Weights of a small GPT-style language model, trained from scratch on English Wikipedia.
Size: 26 layers, width 224, 5 heads of 64, MLP 576 SwiGLU, vocabulary 1024.
Each number is 128 + 32 x the weight over the matrix's rms, rounded and kept within 0 to 255. Layers, rows and columns count from 0. Numbers have three digits each.

# gate: layer 13 MLP gate, 576x224, rms 0.165, rows 162-201, columns 0-111
# up: layer 13 MLP up, 576x224, rms 0.176, rows 162-201, columns 0-111
# down: layer 13 MLP down (transposed), 576x224, rms 0.134, rows 162-201, columns 0-111
gate162:089156132139144170150141109123137104136130136104162139112129143155147099124125051101197153113089110108156100134145102074175143150131129110128115118146139152147129099125171118134112097156145193170136096151073080112122112139106113095071080072198140154156128088152155100149129150131150205120142171148112121118120167119114149069171093164144
up162:098155110162120130129118132098167061193132199182133118121130131145131148068131164135113058208069136147139126168102083169143143177169119172124135087110068123089122095093093078102125109086135121114141186177136118136102129136195125138138181068107127156136114201142119174130136117125185187103107152120164075125153213180112113112145164104149
down162:138141041117093141101153096097110121112126164109177093155117073088209125187076144079116105122112143118156101091131165136143166119092069096193147173101105087133096151131157123131076098064203093148125104149107094146101169095167114093188150090193184160134084099129105118112155162162162075204165149131149083085066207191132068130114062168149
gate163:115118101117088086116187167190143138149158099114098085143053159174109154090097171158150161170166122057160049160145194066154127106162134149155111170085163201149131120097122145096089156149163139187141088168119162128145088086083061107132066122130102158072124136134186133116161091081097149059118125093081185094190177122114124150123116141121
up163:144105132076124141054090132117117116149187132035129109078153122143139122108115167160169150114123121137160146127095197123154121122163120070228149119193178141103103107136130171087123108100142154153060080154161096104103115119143078066101085138120145144101151140124141081143110146107169130129123133146136120192114116143152189113157195134140
down163:182115224150089120140130159078165164082124122139104097161155123105118104091133097108162115127075098133157134117153171133120138131139120130116089141136119108108145127084120145176117205119135127113116112129176187169114090164156158085134128173160119198059189139111076153142117165206122121133139134080153127073107097114123083179140056179156
gate164:159047142107182127148135164147124122106147172135124218133130141150132090086189101130142082136159072138165108120162112120105094160104166129118088201122183134149141160071168108110086091105104111105166172147154110106177124125104115157202155071174146131189163146178137125103123131198138101146124118225097089094085123159127100177105131156095
up164:137106104141168091148149121139116127087159163104170144141163083083115182108131100176146165153121100133194161098175113124086104106160122133154120158125095106130161165101154100086146143112122132041121091142088101143158065142128074141092086182147177153149113097129074096101161159141089107186090139159137139129133187132157119121153169172130
down164:149125162065086126176119174114115099103119118106147114101150087125112170112148150113171115124117131123145129143137112164145106135056112122055138076139134150066127099208179044106117126142105184100093128142128109122125132093160067129161130126139084152171170163162169106103159113124143166164142115174147121089106098072073132162118096090117
gate165:141090150098122142135145121139134197113182121080112101083073172154103102135158096105055118104184061112094124105133104069107127189184155115130227191127112123080118091155145113129144174101099141162194101101138146165156134210140103095082011140167059197119138122103137172073148194167118130168129152126173061135157146144143143095164133135180
up165:146116162173137110084212092113080110100121079106110135146136035110141137100096133145165144141082107165140138163166123134135157116159168171167130110096157134197112174129113097134074099110071152123140099130118108154190017191136145072104181123017097151184153139115162144165164124102150198151154091154221148121133115169118160162120151139103
down165:125117143115101154137139139178177100124106109175185158138076151177149156140145190126104153132120160094097145102118092143178109138094136119123126111111127160157120099154155133120021143165069139061088167152137109134096156134076082133142166119127141096135125167093129152176159149157132106115163129126134136135129162130176154106024104135131
gate166:102158166099101121144080105089161144103196121171099108197108086101136107087099143157088111115123088105079071156146133138120100140171086182080091086115140134197076121113183134124132142168109139139113129128106214101114074106136140178175165176139108118110139082139128187121137095121177098145154127178106146116112079141142113097070110089121
up166:134129127094140141137142063089120103128183124146147119115127134077110107082113102114112087103078163146119080103145110151109078116168161082114106116105095095093088165127128144148129145112129158128115080161090172054130101139100089148160079085192126145112157080115114162167110145126150138050082140094168080111133120128199136140109104124095
down166:091125160171114066163089171151144109080160119124122108128132186133133105101131122124074122131148134108172139105102153131145141142087156157129109122074154163132141086120167150116110124148093159101150097076128152145119146063144115112116093160203124129111099082114148144146069189199129063125120080151127142108189154097188120059164161093111
gate167:140113139100114130135158135132089159162111100084090181138078163131105142159133092071067104150138089107112129137168125113117197123130103121084148171149168111120177110070136109104144142110106129115108152113059142127142174122101166106131148141119095195158143126103117116125107127115113155146101098139104104140101068180121149155153115086138
up167:164076127170155121174142145072129124123131124125118192151100153157120132108160126140115143150109140148074137058145153089113096134105127101107156056070110126144129122138139162137144125045221132209145139092087106102121135115126162186128134147140137151129155153117078111146156156091135086111103182160148107156100106163105153102084105147168
down167:128144158133124122138156139108126162115123146114140038127132211137079112140168109096172164203081057109177138152175197097087160108143138133088142136167127171126135142121130142158059169099176127044122115144134158127134107144151162133185126166106151087131120110160077069069157127137097093169093119123149177155098102121158157055155147130130
gate168:125090179144159136115112123098114105139111158152102101140112146134145142113134177055097086188119163141133110052106113148168182170146151125121116167129125063130151158120156140122104129086129126211136175136096101143174082190078144164168158130149164117220204142162162166127136107129094107169144135101148113162162137136118128173151189122137
up168:147118097116141135144066148131128165090129150097090099117091151186089181106135119111133100085140189090106168144145180100062105111177116108133129153125159157103095135106110158096174165107189050167171078131134198166082161138186125130149078162147162137119148081121125139117133161059120157162070083110111126161113081147134146113168139119138
down168:095121140092099149136122111155084104121156166169094127113130123137113163130156087085053163081126144133141111128122094213175141137114115114090049160113089096114171094114121174117108136129098107092162090127132149128153115081109147104125101148126117157169139145153088073163122135104084104163152088125132132103112077121110181183080109154115
gate169:085152130110146136120122124095226150064147123093099160122074127138136068163133153094109073109117170154103162139139120086108126170090136135126164121173162086156177144150162171149095142145126109129076131163153157160118150087113140146110133122102119098162122144151137124142154122145095134116073139110143166090131159077176122115125143142138
up169:128152144135146106063146111170217111144098111150117089073137078162186088165170120115105084172099145137164114149132089161135130112111139146162118095079086128147101094188147114136143170104115168144132069088184152175139097134149113172139123130160146128146140098134143117120116159120161164131128082079111103125124155050138093133098170126126
down169:123162070123142096131140096147116120132119098090135155117110128091144104136191160148104125109122165161140147093139151173160144105138068150174125109102084145138089184110129114109193131135118160072166091168145123153160139176116087148081159130086132143140092101105176233120082144095115159170137080082131131118112139148136098204178169155078
gate170:097100186159092149099171119068141183152066189198140115095128155089146128112120182142095141055127148072114149197152118131168130119099128109160076137126153113134097174172121117059111109169165120160096141154114131113146076158054084164069092129104128126170096127092127104094114164153104156102114094093089117133080150111107076152093146121109
up170:173092106151125047154093164118103137127090101133118150180116177150150092080138115076109099149182129120162158091141103107189112149058150092113146067111067064105169097095137161158128160120116102072052121149131087114135105139128135076165155117121134162163157104130140141136139137068058115169076169156140131078132089159167123172198141120209
down170:113114162070026112093098129157099111135131133197155140138101087125145107148158095154151160067112170103120087114173154113130131122177074109130126107157164118168099167181088157114085102153151128125111125077147070127093137117144093093107172115152143161069118153164109110121160132143154188135142104129191164137133161147143104123145106140127
gate171:123125138117152174121118116114127112132163129149090131176119146168055127142098130138153124204100114052196115192183121112088134172157145140085124157142132081108146145082107152202083141155148111110090124130094131113082101025110161090172173107124164077082076135130140182157164148108149141130130125107074165173149182134121134144152130131081
up171:136180148135135105113175153103139096101163126104144105123136149082166147123182094115099166119152151168159152128139133127154144135109065166150113106119136155130149160063119172105163088121099174098116091120084168090145119127130085128117064114174158146131103070168141029137176116115120173120133129161110075061115119114148118130065122091096
down171:083140157044137135124124095207193119149099125155116180137122134082146159124184150098170138137086151112097056175167144151144173120121130147151119186110137117200113128094106144168179150169131116109150117130083127074123172165118081145062115123151113127130127163139194120163125142148187100145132149197096089071140087173110116135162134162148
gate172:143142113097122180154157140112162135140144148158140089119091141184118090107148111163163174113139121114183108123189211093126119175093138131049167099147159122121059113121111157053095186142124185137191168120187110092088075121166080112144134167146142199136149106176168120098151146099136130134097166132163146136160142112125152117158091114135
up172:110090087138158108132179130137092143149165097139110127123066163167088137116159157137117145152160109156161132153190132137111100118093165131101124145159118167114070089090151084123205123118162146110129139126154162055133095228195152129098129174107191097171097107171134095088132170160168151110135083151181036160154100167155145147068123138126
down172:144113078125118089146153094090134093096143084149173152150145136093124158137107104154154095134097108131153124118137126114089095071155141119185112202137109130146103140107088126119137129123168119136087157126144192122173116125132164114081111155100091157137134065119203107108099134129164080069105120098156177131164109186186061071147128164110
gate173:089165162102104117132142096123183127137056184101189158117083093164056093188111184146083172153127174109108172102154141103058160114130133139082119171133114125095113165130115154047108200093168089145160163168172161106121037102129098149080107143062112095145135083082144148175104166172123118096201158114126095113153102155130070170148134171154
up173:165123113164106210171135140154095084118146111181169108168133186148074111159120149128167071156091092184189128095110129116155077189123102144115127093155142176159127179102134087194134156086180129134057137094104147110110101144068141169171183111084113205135139130117110126101145126061205134129135103164117103121131162156121181097128145146162
down173:106116201090103107123052077142073110150102143121185124195194135145134165126145082115164160098189083170098148192144083120101043129153072163103123166096149124157104099065140109126124147072138123139172127152099131143142066080116174197161084121105135076127148145215130162150169117135115159158194126095093097164077132160119113168136167119195
gate174:177088148177143069078183157108174095159102131127141060151099148116151163180090147123134148026136100138093148068148114140171152122124177107150153159163162134149126145183084127143107097179127090123072129131122129153126087076141097122185152064122125114104152110165099178049165132137115129105085175089158136151106168136110084055089153160137
up174:161142155119077188115122117163146128139163099101160162140046131135158103082080097129117134113114103155158099131119079122132131122144117127109075175063122135119149171155197074158164121089134136152115126148120188111131102172084105182109139169186174140116080095113183182120034143135118140115184133120162113120134108120095130122136091107086
down174:100072101156111109117114133100105111190069105129104138080153093099134089069094075161159119186165107111103127097108122127063130155089188102129077170131161114154123150134102115130108155106117159158149115172136238100150109111139116161112150108193122179116125122145166153165140162077159130078118152124148091133179130108172164076136121138126
gate175:042136056078171143109101107080153165056121110158172096083144125174155135135098125136116115139104116065128103125184146111077135176170116116144096137164121146143122143140114123047098152129179179175152113093119138133102136170103133190091128144101171181153105121110104139133166161148147155114080083147093087156146086156128115087080145183132
up175:119101077084128139141100125049116100110201106142110153112103126117134109133107152167197119117131111107149151156150123081157182148149102152106129096145117166082096201169100153124070116148157102091091114067043167124105151135084120174096153081131061217170148165099093128111224192149124169133092128152108131078155045172146113120122087112114
down175:144129092150119074161144146167105118137159099108090199155098128110141142135116122163174155128158098147136117068167094109122088122146222139220197098166119116169134171092164102141148159117111085153108090144155138134075123145071141130116217136128140107125170065098134078105102156141108129101106097137120122109141116154111123169076147111112
gate176:174080142088156158099150147152161103116102154110057103120134137131131098096135136174126158090106119090119088116112075127133093132115103164055141122137172113189119108104106108091165147155143124113126158140107111137061087125188113099137141098198083087092154113086057182167092106144076115145153109172141103089178081179112094125174129142080
up176:135076208070081156213180101159170129134185122051121083062175162097163125064160136143169182125101125153116109146129109144080207150090140126154138152077132114104082104131152138089133154135127114112096107166116146145146124100085119186129103129135131133106144137083119129147127156125110162102093157167094197122102149163146156150110158123104
down176:118150085193153103079106131113144097133067140159128167130152103166139121174108127117163097116113103133163105099163144150117073079094126131074171133118148191140108166130143174169108084197145120151134111083116101100153158182143122143161171127119124127130160163166111184167120109157126116122160095129131075085161116114073197129079119134142
gate177:134103129146119130184083130077149119119098129174204169086129130089145162205062094131158158097136119111130144092155092067127141160118155093166170069145122107159145060142170144086111123122143120109152151123151126078120117116158125103126117099086157110088102179128132099103139123161108079116153135123149163136151104125161111138138160191107
up177:172144197051064117116118135122081146142140136094114074158173104156133057138174123166122131122134128110099156078131198121111157201124116157170117118225121130169125150081131122150154144145116069118171150077131129127164138110119097163111104174136121150132081090110128110102144137156118092144077112126102126094109122096138151102120049099136
down177:145053161173125161139098100154159107102156104115100078179127109138116182143150165082116131082121136124129086138145118120059094093139153154144145120092158061098162100164142139080139147160148151117202096112160153140104129133155151147191146137167164118154075110147173141111112114154133162134122120156122169148162132151117103118114137132104
gate178:100063147079134181118061126104127141028141164129049135136123110140124112088164144176118139116138141157181114163122164117091126127122193106117171120118114118146083123127090115117135092155069144096132119060173136128111127103133139139139076150146130143158106168134200136053120112164135071078145113100100114144117074169183091128135155127130
up178:122162092102151110127127149127118118079149114156160176170152168124141160107082132106052144129153132136147166120142069091153118030152126082190159139124143081138139111115167137181187143114109108105152122130104134126166138129151151146161079124117134116112196126117155136086087128172146130167067110116177118193124099128074134125167101125135
down178:151165131168107083113161126105116145188136097114153099111112155108198084153113105064168126171091131163053104139144112139142110157135101193129120141146132157127152135137172163067173115121186111129136133127126100138104120154124100123100177133137124150150118146100075114191119180106115183167153119142167115091170158136105135097080107147118
gate179:147150098139123151148121171142175142161210140153165131075165147109042146092122112180128121124092159132094145087124071133100130125058116103101097137160122164109086160136123176133131122147111142125084109112144103151128131093114169114132126150163159116120097099078076136145151089097113123087133159139116126162144122099131181110099098147110
up179:100143122140165140133078124107114158104149118118134119143074131113123121096182101083135130108180127077125129088193184100079060135112125092116164160150114177206162177140151139084147192161147132126097097144092151140085091080111168187140168149156213174092126102117152151109120141110161117100086066152128169132109084102087135134111123176136
down179:144155110164132167175122138140144112145127117112162129122136152090118099100159099093149102112165101137122071188140074106130071100188112140115182108126126140139101037124140138065077130118178142194071119132080163102109134167177181094122150124145200143137127122146081146098139110124107065107126106158117141136136109130116132081113122133158
gate180:087086136037157156127127089127147169173141116093149061095146164130144141085191169162088125069132036129135158159158165172142137117203128115134146134133146136123114178190144126109113151111165054165131104205105133139101155123102102093155120167157085070146131086111083089124108095166122158166153152108150085089105143134144207158157110118143
up180:137146128119113098165178128082159125098122132056099126110164169121101117151119176152087113109157148150103195140121099121123089119121135195135101093106116120101114149132098128107097088148116081146154055175082134106069146094153127066167102173176142121106198130119162151082176110154139166196158164120134133162075090152124120142127107169098
down180:070160092113076129131145157153106119061176114209163157111090137149169122132102098184086160134190166116102185100155152125119115125157122139147109119108131082138075107120082092146086132171175145149090108182120158066101103124107078152124148128071106128098072081137145153092115122169117143144074132158173110108131145159072175185140110087124
gate181:149097128117107123031084146112213113099151084157136112113160101126126129109169070128125178077071081132110132108158165104161125170112132172120145152101135128126118135148114157146166168138104147096113078134163108165107107086142097185067144081156157143126133171181126112096099105096107085124101130073111133142127153137148138145040126150169
up181:084096189079146148074128077110172103123125136135130148150151154127109150139161091168057117133160135139070179170176138135160096096131132098141103187155090114109064121081150092112138179157168092073080089163123061124141087099140124104091172130100154170121171135129143108128083155116075139091089117092130129120152162144156144072111170164153
down181:174131164153137170124113142097128138135108182131151102132141114096161120160131126135117147140080070130085106192081146140142134129108116096224073135093170148150098213167120061045136157130137114126089104125117096136085158135132113112147159181129130038144192129123150085108160108131107110141138098174104113095156150138085105161178178120090
gate182:067104144155136136134088103073143110139111137166142101096100146139156153097069138110067107146082142213151150156108103130147085150172146139133132090164134149123081153150120170169151147114144103178089136146181106131097132133130075115058104105166112149122156149128094075062091132095127104114166069162109181099150146074168110160111150098155
up182:155096138128100106121150121183102127103112149160119136079154105096085152145139126165117150144092173200135134072115138152137088128095143110114096154131207111089130165124180066107162110138141047118187128126111169127152144092159073124099118172148182152150114133132145159108112041133131156116125139148193173089125092129098186123178128101132
down182:115119130111148094151128147170117149131103081105078165078153121147154134121116113138160133124205107169126114151135151072106149111117108112128196134102060131140115095231113138121117123175188098091077065130128081161104154112136109185161163103183150212108172116136145105098089118166123145103178187174153135115131171163108118110106147131101
gate183:106186126095157168085104152192140104118161102137050139125175144167126120137169102127174104153109157112095150130150143105119094109122159147139114205103128142169121134050110112194119124128153159129077162129140140062104039109183099118125127115162151123157138113125159125108096106138085096170075133066184148139155186126128094110163075119096
up183:151178131122103086135187098118139110167140144123087082126119144152123173123129143135106131114151128159130021107193050165135113110178140163126150116153110092147134135162092164161131119139089128149160154096102111145131160126159075144184082191134156105160079098088174124088189126095151151150047148159175188091186127173112072080127147134218
down183:084124191077144100144138166178095047151145056124147199115110081111129122116147139125138120144134101158125131146152179098074117123118107137113041126103162092188096157121124099087132036162127106167086144130148159116113107126147136052122149167171209136119113101186129113096096137115068145148105122191108079179111141089165117145143121101104
gate184:139128122153076135107047131133091109148142065172096150126138189101140144096086131058155110075094131165137151115126156158082121054106185149115133132159098065148147031123135175121149094124084116097099138088162162146126127158089078141160134170126129159113157105175117129180153134194074074148110104117108120111177148174112117082101144167054
up184:165069101136178192089092145097104136145186105124086115138135168138177099136094087148191190142140106129158125162164108112113046107136126074114142154130105129147112150145163145083118096149174084166139095067144087109130091117138127189158164082150121090164101139165170126053104113131097106073146160140195130150140129137087161107154139147177
down184:178118096112148135134122098182124129054119171125179182094127111150109090070155130126096185076081137087089124104091107167131161164112128110115184171125165135199123171155139176124108096167127139156092103088126144130103157125122111064179079119179082110179136124122134131060130135126087181163176076080112121141132105061128132132093130088167
gate185:101146128165163158125134129129192099107158125181166099137139128130089092084066154161094095116075147130094167102095113094152093124111134166173119110168109101059105115144115102096169180170153178098151093089154135103145153151096152132128097069134137187144165120155147174126113141120067121109139144169114082113136131148100102090124129124098
up185:106132155147165134166149101100205124161118086131095158093110134111121145150154101129113043133211123119117143147128127116162126113111131106139092129148094099109187150103159171128132129139131093113098124106089133142099166107083142102116150110194168153104091172199111087168179121176081158129143099138120126111142128123135160100164099140129
down185:212104112119123162107134162076107117166142117137145084105107078140111199150131112125108143125171108130127139111136068135140122083156100117148140188189137097092096153104133154170121114129119120163153072135109138188103139115076134126118127113059143123169187166119136170122123115124122123183175134083139117168162108108128098066142091133149
gate186:105132113105134148098145136136137088176152147102081151150152173179134161127160130115140113114133065134117116138123108119162153154097074118092190183134064112098060112138101106099123149081188112102160101091184117157128128145102126174178130110133173179131091129114113092132166123149130080179139117145109130122145155113122115122104152116146
up186:160144174131116106153126182118132128143077114141123058168117187158134104132076091143131129103112121123128174159188170090105126164096105105124151056126142167172151131095145107112183081169088143062111098144131091147130155125094149155141160112129160098160144143136151117131113199132222150088121178120136121075177143136123104125145102138138
down186:133080177089125162135130116070180083079150116111143201136172100153168078141159114174168153152124089089113154111142096066114080127065139088158161142153077123169150188113144115104115116108137113095170151137079144112184182102121127137110121129110099111153134080151113073115138178146097074139175123127163170125128150105104177174165118150141
gate187:120070101067219102119140189118076127159145105151157094079119125163159113161180132170124126087071125118169159106119119080131198111169166100119116060104139098095153134136150033139099131082129104095108196129183148071115104108086103118167070099130099153133197135070157161117178113116182156116125164152184160120099129170094165123140164169115
up187:153120157110142140139145165129114147050127146136126063084057176105171116098106187109108145119115123135134125120077082134126109142113141065111145120089218151131150198119071165181117129185161075120118073125098148123125096099104215102203123158098128096143188101097184119057135099112084140154134123154117200136145079209083126094043126102141
down187:114197094136131045122162099080077095128172135118171108123138101123162097079108150073062116143134130129069138127151130169133148162144199145134120164128115138152050140158115078168151146114223140059122145098115135119097082124153134131121116147107132146146143060126102172157122125128121118163111033134112141160144139152058121084111084072167
gate188:151064117147096091083132101197154091126146128129137095163095100117118110150112094148071144150099140084117140092163163132094133082134113092098142109150093132101129106091057109103087092090151172133193130138085116120119127099167158137131166150128123177154047140168137153133112178061140147159174137164171059126163078098139156192143096153139
up188:120163143100144130108127119122173066107111202130099123152123143133105208128154140118141074136105154143103126051124108188159141164134152102082141158124109111139105101068157078162174186137112145134139082138096163184118144152120177131125203099083062112174206145109152137136145150103117126097149194145153093145115086145122137133165140102128
down188:174061120108123085166133127088118130133144118039166094152099119082077169141152109123147077062147140130124158087136152110123154134131131143098130113165112117107117078126191178115156175181203118098086083154178129189168114143161130107161125114135180085123127129130135165142122154170083139152144114169132184163130075142061185142132143097141
gate189:061153139055151136177098122100115099090028096110108146156178095146099148168088143119107145102139074094188102140112145117148154147123123164160141125125130069137118165089177128089135126126112144111188101109102080153161149112099096121101173088131164081137139101163157137166079069145119107103112158194111138185191052148071101128073114153139
up189:151064143168153110158053094092164058109109125163099121138126102166107200092056154100109206134104055050061116164167129098102119132151195124153082153164106099148127159148105134153071153150160092104125149113105139113164092157084113107099121116109147147124146190123157136102131127142120120057094173135104077039174063155148067083106083135172
down189:103148108123170088183087078140183156164112092159111133128102088103196078114131098138150175052131164089128084116166100063073151088127096146156180161145071139108085128154110111160088135088114141141158116190152186145057055162134126151139143073116072172102110130153209105129126117178074146134084184122160153149176137125183105129082128122122
gate190:110050134133039114156206121095159109138174182195151109137154167091117158199105137090148116133117109106102167170145084085131130127162071141177153063120105108169107120124134163175192156086101133066121171139109076115161135110148133143121155087141165146122133199120148190140115107120117178152187093117120151134176112104141087197094126173162
up190:175105105175113136182105109093158127128123131158148118117113098109120155150161165114118109154152124132107166139151114102129114136081137125150140119128109144165094145156144114173107116132104137119096120077149061149113117104172126164162127133116113106119194079116095110161087133139110152172146142178082096170229156079178161122105144149109
down190:101138132067052167106127110109120096116145172147113146158124103204153131172128168182149102167124149128124079111134124148094134149182139102116114107126132172168144092142149124133146114107120145090105214102084110097094125145178082070139140133120080157176161156136091162086133098050086116094123115099160114089109139109127125179167153062142
gate191:123167166143168132094155128159206144111165138125135107136109128121130078138167136167166122143120099086144157164143134110118126113137149135108188136161111102117076189116143151174110097122148160099099195099144164178146105147137120127073148115107123135158102153122176150102153149153156094087165175091101116136072116100063106093117092133075
up191:057143111168173148101119141096143155117149147141111126162117070169114088184176144179176103079111088131102131166124126121114121207182129165149156163071119070192101162157075158102156154114118139122097124083168143161097100174152159138171117130114173133111126084140073136134153110106142099135161125151173135106108174087144128172163142057057
down191:108155174145107133128117154139169235064078104129156122136116168103227149092149171154130108125128167141152134110142089112122158076114161097097142151092124127104156137086173096161155222130121141096138079131102137130111103098078172115153098171192084143075093119079088115107078163154141099109112081128132101138126079139143082156139163132127
gate192:118122134095172165078123136103096126179167140117130072095103145198127132098141183142087107126148071120137115115149026110139148125117085119116130124121176139102119099184130132109150142122130179136127145096070138149126156114108169096121100180144124118118077099137162104113141110111160128153173142095105143180133126105131125156100103158122
up192:136156124133108169116102090090114101136084176119109124107066121082139133103124077102117119130142128141127178134139167128122166110138159085115142202121115092090091082128067128124081095147132088095191073085127158094163135146137091150161083083121084177123171159173109159176151124120105126114164115162156167162095104189130144123098116155119
down192:164151144060104123095134162136130141150130112075142118141097108165104123119138154156184127107141110122092150163125118148138169166104083159137182162094161158103115113181039175071136118146159109118155076085119139167078132175145089163104114147101126116138087127151142163080083152136067135150168068189141132157119194086107159132155103131152
gate193:097115125111133100102174152117141164062091145168143089085109094061071075081119113156077080134158140140144151167152098126131068159109165119176087114149097147118119130055114134142159065146185166154154116137137169127089132083104164078148169124166099184149040063113132210113141080178094126103182123178121147075157108078132100111155115088116
up193:105124091156159151168171119088119176142081124088143148133120108120133113160131120142109112116117135109062156159089064199097087185103115172018149139061100111185152148106165183150173191102142084183126090127112099113173128131142126132180093125121113112120103179141145115109154139092130148155186125173114123128101131176098141164113163135098
down193:178171135106116147166175151140104167130101065133148129120094159136146155159134132147089130120123134102133158142115104154100197115109151139132109097154123111125139073148192127129076128097095145125142165106099142139111085189161159088114118046144133107150171197182114128148066171107165068182100175121141125113082121163142125103128144074163
gate194:111109145164191091137108186125116172138150124133158096077109132085101163140100157125068098091156142089105171130115128188146166128154123121146106144105130133076124049127144064156122126116137110118070156209068126141092092181130167150130137138160105119133155080108125118079196100103146228151077112178133104110142157169079183147105103136152
up194:093188108065172083144134064172111137145141143155126138138109102148153078164131156043148196141169072180135100171109150106145152132089109122109099075120144106107151105118111183135086142084202122102149069095145155108157126144172138170166145124156163156061176149080182091109075166126118096178152149147111110104138064155102162113101148098156
down194:161076127163117152209105175130102120200130191115129075129103135229097129124135106098168139117167136075107126141074155171146191146062087117152093117115132107144139121101089127130130135138116093091100133138099164134134106169178116133089108118108148163107156159131176137111196137102156083138107148115127117101110122150115083099095093113075
gate195:137118105080131177185127088150112105188194069108155119155167140114131160069148108124102149102050121133100161177146122150087169135101159131141206118129122111114170065152173107063136143132139161058131139150125110127126106117096131132136122119143149145089067174109206125111159173096094097112138094101158124133070144136168185095139133077163
up195:137089132135180106160186179117199154175115115098136158146138119134121136127156112162088136086131170114072090126152152146104147117025074160072098178170075052100138135115154121132151163115202112100176133124192170082101182091118154096152162108156146080146189097148142136149188133162180137116145085093090096149132149126158138100133150160144
down195:120152123146125093124147155111113113221110107077082115190099115113170129132185088132147114131159139124047148081148133156153030104160128085102086140156094140125141094115132143152117101179133125107159204099148149132147146099135151138090121155150052106163033146142139106150131121141100139199142112101074090065128177111157121121118177070109
gate196:152100136116096159105150103126083190103180116171136142129136143123102114106113060117167090093200171114108143104084145183054039120092075141133193161084083092113132131078152183133146097101130136173116175133141067112169148138125147103148194108136107124086105164100115127137122086189136092122118111173130136103133118075076125180148082126167
up196:124123170078138176139071130151147089087143158052081096106136136077100127206128122186152099180092122111127124139124152096088082114159113164081077124164199145076146122139135086154143109058163112077085134101168147094135155120178134142149176080126145184085159093096114149119122136133156172128139106125086129093162100121079102157175143105084
down196:107115085147127142122117172153139081138091139133127142120093132142111137129135118160139070180203121125163098074131122104127141129112144104168130119147119095153162161176091080093101148103142141096129111070100087164143135126171135095127097130113110172146110089120129166121140089173076109199172106100178128054197162161154145118063134156147
gate197:121096122090179161120135114126112089129151114120152112127092124158114117094184132112087167108145162155134148167156120160135072119088096159113145170108152149092140098214106105158138139092091117170121191108120140127163146082143151109127083118060084118184126091141192142111124092143118138130164171179102108181179113151153113151095093107108
up197:051106164099105132145075124160152166067151125105109150131141143146088107102156118115109112125079153123132169105149125126158106121098110110004144132152174129144141115170149117146127170087113135160101076130110149196175081123088157113119175130035106125100146173069101081125124176109108113171129106127125144145144134095130181125110116061161
down197:195172124150127102082153149144092148105148131116094094108169135177111148143121130155100100170101112132110132131142120171088131122144120140066172154155078086112085159148170176157114137140041142123120110126126099183139133064141134174129147100127130114162164163073139141081147094110087055080140115100160106153147177185111060086053184117173
gate198:095069155146107129136102172075125110179098105156141094125108146175197117150119102160126163129104135125172175164130103142113130157093088134113203142109086132149113110167170166066109128104153116109148129128077109076155157109104136125092088126166103171147127137140140120160125111133077083137099164140114143138116116105134118063143094111105
up198:158122149083077113142123142131113166156139083131118084097161105134086154152164088141146103103092059146118117155112096096145077151119149074166081155120099088132150111140135172129151125117127138102094110104157102080128102139142134121149078115127172169085129121038100055068149148108105188140102146108106117159098142008146126181102152180144
down198:124080125175069141115072107164150147127160072103148153167155134136094149130177114110154140159143128167183115133154101119121156142116143092126109117106130191133102166108139120155195138172112114230140116109138154144101170132085160117137205188149098097178053097169126086107133136132118055159194128082153122180119128114086183134163159173153
gate199:125114124180150124098129132141125181064185104126188152146120113083147115130156118092094132123129086108170163135134171172106115171063140118187158116092154145090098135147117107160158159133094137143150133143142140141122106108077122201143122111144107104154104143112175155101147123144106064147151143095130092124139125101144140107085138100115
up199:114114059051135102143133115165080119113147084088115043143098110130115113135164079152145122163147079170134109118159147166126182073141116138083132131205136066088173130200137123171140093166142141079108129085167104157130154136152114110111128193113116104127129096143112133145152123099135083154132116079072126100122111168118141093126131157117
down199:150146093126091165128138107047117139117149138136110125104118074101102099107132125146133133092162168089159175149136140105156148124076154135159080137126115142170121118113169101120091116102141109133139083151075122123060099099119138120086103173119138152068097146154065133103102161141107136154136164156108157108166104121085100126118068181155
gate200:125138116110162130147196130052157129108129140147128080078107095066108179156135130107124144148127143110156087058063137152172119074070098083132118120128120126091167105087144111117163128111110116094096127133115099188077146149133173116152120130126152084175131145145101118192102147098130094118125102123141108145167130107078168104108138143147
up200:113184157121132120091111165088140163066186112097199112148126088101124165093140140138114086119138181132175109129084125097168123098086136155169129117110118121111125102132152121138155081115064106113073113164103127123179096114163176119142168206143103099090103071170100107124121121063106107179133178139101152172157129163129097166139095150169
down200:154114127078118118130139155160111126160076125139127152141144150139126157111128104143152174125139068139125119176121088099155143171113101145122181150132146125140109122122051142102117134148109137122087121161117033071127098100115142164106140125081162177128132112126126143146161177108123164100158145106166086201154159156142119189132138159103
gate201:112054152149080162134085136079186141140141055103131115154139174114138100137084132107114184158116138149118135157123150122176095123052157164126126100197124126105120158132155092169217114109108092123103086165061159176072109114131117106121119111151098095136157170165074160156063125094177135133092117146151146096150130096160149108146111107151
up201:035135069091183128111092130164093134142072164109112154141140188137116114084074098169115129102125152152147125126079189143074060182140077143150086168181138064118112139138106143147144161137123175135130096121141104156103112121160064127149083086124147131150132163147092083131124116129116118161100165037119110112130122131216159123083098145108
down201:177139162183082148134140078121172141101118163192149126124106152134120139128094139156116125157182145136178132109124070097149109099134154158142129120097134144093141148114120114086198135119150095142115104123111100135089153161106145048115152184096150103138147171134144126114103104173099155113107052144111098065150104108135134096080104182128